Weights of a small transformer language model.
Size: 11 layers, MLP 1152 squared ReLU.
Training: a variant of Adam for these matrices, 704M tokens, 10738 steps.
Each number is 500 + 40 x the weight over its row's rms, rounded and kept within 0 to 999. Layers, rows and columns count from 0. Numbers have three digits each. The size before them is the row's rms in percent of the matrix's.

# up: layer 5 MLP up, 1152x384, rms 0.111, rows 1138-1151, columns 192-383
# down: layer 5 MLP down (transposed), 1152x384, rms 0.0974, rows 1138-1151, columns 192-383
up1138 100:549503537561565570528532550492516492470483440461473511492504505457467453423535520468457577550480440528521547478449532458475529501519402515527444506474517498522400457463454488465544476479521519506456520522440484440516494517503485544470545530501488506478515520521538486579462496501524435473451458521575433528458568505488448476541474505472502515509542502488524497542494477474495532420529531554507442464517506465482503608531513570510514516489426476516424555477544497561397481446494503468561480407450547546459443465538499511528533530552476572519469543538488498482543472533461560486
down1138 102:520483591528492492487418553470474541520548472478494575482516502524493511523495462437481556528535459502561432491511524548460511473507464552626477565504472530452592506531422483501510513450494443490581457530452502424524469522499494556479522499485497563504455467502502554432482484453532476426466534479433491459529443518468544443510484463505466511529543561513540498491505452529501498480471518503541564487525476542499577502495484456532475592435472511494471495503493502448532503447468516481493515488492464587495473523505493479545415536508490488538535526444489599403498466491515555441
up1139 102:469531544501528494567580407488514504491456503513545536533448628457497527438477514493541452537512477508489494588485520450522510504492486525515511482485477508507497507512458521587403554504506499612432513541480487513478421537482499512581437513518440507398445505528543483461527528529435482525549562513520518530515540469510465551597522490455481484484514503546586432502463494470509529439458502509506489442473518547452486505512462505453515513449406544523539488486452586526545545496562505475463471543484437525550511480456509507469542528432526486538450512514455405454537501551500523574
down1139 101:505405533563613541548567514539498583563469495453518530519542496447492530468469475575544533520427474501530411510491571461491531536401516507415479464466503460514495476501474459542513583495521507488460476472492424523462510514467456561510506480494463464483544426532527404457530499535476504575554487459536493527579568497529472524515494553529527470520473448482469545516524442476459520483440539504475443524474465492517460457460557485485522525511443460588477430542460482501472525440481517516490528522413443518504507528475536503509493510409490529529434521527537437509490472593567476559
up1140 095:526449476479441459537467509499505500477555500500557599516471491469475523504528586542477490427532503519509512480500477511500475487508535524377455538549514463515514485554517477529523470455476453445543614490499553464504489505480513499510525491599443534469512555481503521511472386504502488449501560534504527565534472534571545514527504519508563529454522534476529486460541483516516523539477539521470468501493448499424499511444440553504489485454523555481541484558540492487499624444500483501455541483514520456548556488529507469485483483555480531488495529559540508489496598456454458442
down1140 097:503424481522460460546492456500503458516431510467485483501520570429509568467494357524487443418556506511502460540582465472490530454506540593575539588508551534419463479542456463520508495504527470384558496406475501518504563525528584495565529506545545523534493478536488517510480457568491511441432539425558464567472483540506508465503547518458454512563479533498506491509461542467533525541548529468423457500481459509535554562474509516554494476515464492520434520499506543484471528486468552418518524534509525524495556485465546468504494467489458480491534465543524546482489476483512547514
up1141 099:487538467537424565513446540480490518518518492488487552545483494594497445495495531495455469526443477414474557462543455517521461572485493484509522435472487479448466494512495499513520475458574500514489556570521579479515556523570494455476509432542544466491478536506537540503542479545536433486559478525484486521552471525555537466446498558475485534528489535546482497504458478441464393468525529502495496463570530529449434524492571559437469470453558549448486565534542502489451498513456536496449471489531490524473531426532565441523490550543625490489501562435528397549489493444516501513
down1141 097:471521406508524501462560506476421494599480532446547522436481513506544468422439497528482543547559468430469491443567511485580453474506474512559537481535483536466475565597396450511473487486558467448531559530617543537419456503495488419536403469495501560489495520558526478476535495459447501458485490546484487474542532504495451535490539608473563521452526500497472500562501411543528560543553506573495465419546537517496448488477526466517457413477566532479528486530531470490533533481535501476512504558506461473524456596504478610467449420509539459577503526502530492595476467533486491594
up1142 096:391462539528563476542540506499509440521458537536558536520488514540485539458494474403424488523467496429518603467551477520520539509551502468490477479567517488465501435454513540509542561499480452488486509505478535461482479523502491473498448513470468461472550449477515477504552519503529560391484527470452533509534522505496523514534467502528429472505461551501477553502471513502531461444457482536502538506506537485489490548473550463479560490524470522507419507452453510493521503417529552470511464502574488524558531512492515426493425506503546473504451600471456478462482472469518537557
down1142 095:555573510518495478488488507515487480527535503521524508455474456518547442485462535526472535494489488532450490530470523474476480541514515498440463499501442534512520556470506436529433482545554570500510490548475494557624524446503476503415500484470420510511529496485454456593537519481428510565436465485486422482483532476544398520461512505541483467535476456540504577496446453448492518472526540505450470493534465430487491489458498473514525489519537584541511580582538467496507506500509475467548527500441493487470448517497520469433492542514472492478518465493458560525585565507485494529
up1143 097:491411518415494555489489516460512497472480508424525476444475410521539556425442509525409433443451576476451491449444483525552454517531456509505453528485531479468436503460477447563545503548545469517436542534535475512469492552487512491527473525523498492453535436451505486535365480573542486494491503516463501504541514438579509446539468511534445519492453577552494459487486472483518478470514447515467515543534507446423499545527464493509516557454528480499481573436563498518470511496509463454367502504520515536510458534567549556501468438524468528457437507505463456490511506477423537572
down1143 100:513473420432519452444527499521537470524542548514472473530457453500536543564520502542474532538508515528564483468446529424504463490553420426435521473462536485460492458498503406479524470451523445509448480558448511515468444491595521505545527524464418576526502484500482537532434482410600513516474495547509562492487455490506452515417478492517521577502501517480546581500529436484539453538507490511446538534526511539487507556480462537441476462554524496395569460523493533463491500484476492477489482534581472525537511506553534535469483475493492420365451538544582492586487431467444477476
up1144 102:519440505497487542496445514501454496480481401452519498477491529529484541478522526487513525469433433534491506467457583500472435555516493437536532552493428452568573474510544501564478444461416530489500530554531474494520526462525505493508454527494503554531526558508554523507452477595487484538429490491523545546493474461568509514509535464481475499578539510498528460444492525477496454485534415533415484530473464499514435523535529499490463464504458507468578603468590508488497554445429482463482454546396496483479473496514475499438512521495490535503401468551473460477522487509502502560
down1144 102:439492473421521467513536501578481443563470513460470521540466543579500500593507540502479441519597477495477536468456532454509429539587514476463537542482499515563565446477495448548550538579505502559490486449480491516509529466442528549496541534491520484536506475489554468516516508506508455442502440545493443486449542489487539431477532528534592514587518469560502535452481572521495442453509449548443542422530518566488452519473487406461460531471424507570510520434529503511518461410496523500525567496462531478491525488508502482448525465490417484495529439501576444483476485482467501484
up1145 109:473450499484508599444480544476578473453469507516494544425504511510494462494587557535385393464473567531519512449461498461467543514572472563486582464456518443509495475482555482417591577480506461503484499483476607491522543520475534504535519455466455474539457493510462488537450540497555523471508568456487494441524511487537510561494419525549417500581508491465519516496470496503529535519420459494498521499563517466480492433530495520481510546533551542478514485511506472537498575424512509493422564484508513429480624527464506547513509486535479491505438494450469518609500469427524501540
down1145 105:480487494407440521514496444508482574454489522513516501483435509499465591443519463481483508522557524504534498504533538486523481518526496466496507536503543450406490556449475457518510496479526460524503508485563493537474484426555457533506484509450493520456481550448459531498448536506563493500451522467479579488504483471390612479519470485494548506513474521553562478423516514439458550490482611461454490490510451484477448566449504509564525592517492539479511527488502499483512555458521493521464453497581556470580500521487418434525497480514493473416562500515519437516482537586496496526
up1146 093:443434501494467511539510498506561550492541500430517473515544485530510548410554536523467470524511491489456496608422477508463447489490501574525535558538480518502460512558571445472413454569392477511429516464455468503469490521506508535606497539539441522512445490537539477540447464519559501541473545524470461486440540548570534474481566481486476518429506512510574548512506530500446481460430476488470533436545416501504511496562434476483502484478547520521556434544458512492479492503481466481498419437464517487427494507507548553502496573466514561536436520497556533479493479543454491532
down1146 097:435486474526600511454499521474515457491484425489483484431412547509531502469516584535553515482468534527550534440503516497546474463532458465555485541536442449487489565435474408478466484476506462454527536473514519541529479519560505545559520516517513519489503482516502521498491560422493501483415446516401415480495522462552468434473562508538512489512509434517542482489499482563478504474519526541475491498491521547529470433464465522528452513486524480513478520522594458460510492502592580519494514448462431516476540492497420548502406599528569430530490511482574546483458449526493542446
up1147 091:532502543521472528521543520514500525526530456484487567551504601480496450540487537527558509459597516492512497523507477548519505447518499569408480547573585484508526509552503501470452468488517528471550481491461480443496445536486439485495461550537496469431518468507543499547486536576500533501481588529508501505562471453551518434485430515524540525596536521544479555476502535448441519493488516481492505547492417456472491458542519484447493505470502520484524546446495528496439463550434488469561454573468516488511465494451540547490479459492644567444454506567542508441440528515466508468
down1147 093:485544497556565427525533513514442503546494492557478559527522489464529514542518512427515455406457521483471516442427534458544484522468529403560519440488458541522464456463488469442519471496469493556482473566495525526499501533492579483483489515436461448484498485517483478485446483499541503518479427568487544562456482509478563534522543529486477516430529473500492467488474483512583540493505471571451539522588579498453491524508465491507519446507461566508511477452466474497506482511446554483494517518522468497464513469514462436502510545464492487517497533433509424467489464445571437487
up1148 105:478509521574499476580453467507472544481494451463477516520495539468446535466540519464484436479541526496464551413504537461478516409505531477479563517482485514456475540484505495573495482522484457537512505480506529498542481534524510447513500534456497485425448508528535493528454501459536525434493429552416511495489475428431483609495460447545510427507549539537534525564487562516542527463572503510487587464546439565461479529476507477457492442540518483468487533477467499553534465431488550491553493476552521496522489469568519482539477498524524522448478577553445546525589457507553467524
down1148 105:471479488529474490537418495453528510489467548551482539520443469529506512467471468528442424541556488556501520396468536461488532547501549487533502538441496443493532550473509502526499474476467473526498552507454475466472505439532563488427510463507527507447494528498448502467480467476449454515472522574499512513549458446409556481460460473539544571552490487450591563533464513436600552488536477468470552452478521570518467482569541420573469525526496459527483542535497557516493537458551543516512537497500535438514492475476474529483555464585558586507515513550416451531483477395488551582
up1149 094:503470435546438497544456491525470529453468446467495510488477445489567562469472538406523484500514451492594473510464519524516438447540518484498572506498502465524440472526485517493508536507516571581504462561442496529600535530510439573611471473410512526524538479515513476495497483535510558481544576518426567473537494467524526482492477550463505535488472540476524457520406465502481527464469524403481448481498509482507538471533472488492463531494467514469496519450538507505444443524544525512533444533552441493477536447501584511451467479549494492501472522563519480442480532497493594521
down1149 098:452548589498582490471510543545480476500475457544475533490494413510449536499460479507457442469424445469510498570493461496555421472480570490510445460462495474448534469481412597505565538540494480489409414465454435496546535535513539528495451506495486445561533566498453507444534493564528451526506534521508505465555460481510544501535448500542547506536529537484487546563520505496480460601565482499508423476442469472530429520480456491505439464473476510521511509517446450545507464483469393547499499508429483468482542477467578570522533508521556588487493477497458592545453510527535535495
up1150 098:467518522520491485500508478457562480575517475464501595493504517507528525501489474519502469475449497481500532501482519481521490508499516491519563524487479526471435534480428520467434493526511481511442573539480573514544483484443460510470504466500489564482483571490563493512484504578552504524548510441483526491474503507489487583406541543572490488545545478573450572560462449509450503491539531509493517524519502533406501502527528498503492547455470578477555485482613457534533542475521458534491516453484490494490415500461527518495511477598477618494498489459504544453481474542458534498
down1150 098:421516552501506513510455452504521490524468474474526513512519537505492536435531518528522471417456436435486531521502534514511535476430497491553497544473436493462496496456541518488510451513542453541459536512531477532453449456503539486488500522470488549507434558490498556518577512482467411493453496513498565497499530540540591577457449495475491453487501478526476515509461587483546509439477559548494486496500531472449496479511550471473523465468489515459460448506533552502516511530560510406461504549502468472493520466483450556502539493511451465512409497534524527568506513475518505533
up1151 103:559465528529525509526562512537586498503509513508500483491473596508546483495458480511473505505467492496517456440483502434400490377491437441462535543516504481467590468484471469538439440524494501489458516511479498473528475472512522451508416414486462537393495581576538526489500540512489484467437549535502461550584493514526464521515488442488472496467559488559508505518445458503492554507571521527526473527422421564495469497557465476540438524526515541528489533564540508550581491520522504484563469483520497472485452485554507502509509461547473548535505521558559489489505505549546465477
down1151 103:563491479503532536548509563552565479487495505458506504519502436470457539479454541503533454572517443530414359530509430522519471522522428423509514477486542498479476566460469498521446441547519563519507511470592478470535393500466510462506455524538462542487520478493469576515467558473454544427526557514491498476430525496476388531506535503458496516458517493504436494525573505487543457501435472506489570518447567481477561487433501486500436505554524511583441540509440548515494491496531429441493439539494491520549485466489491514455539486460481582464556555433451513486555521457582540478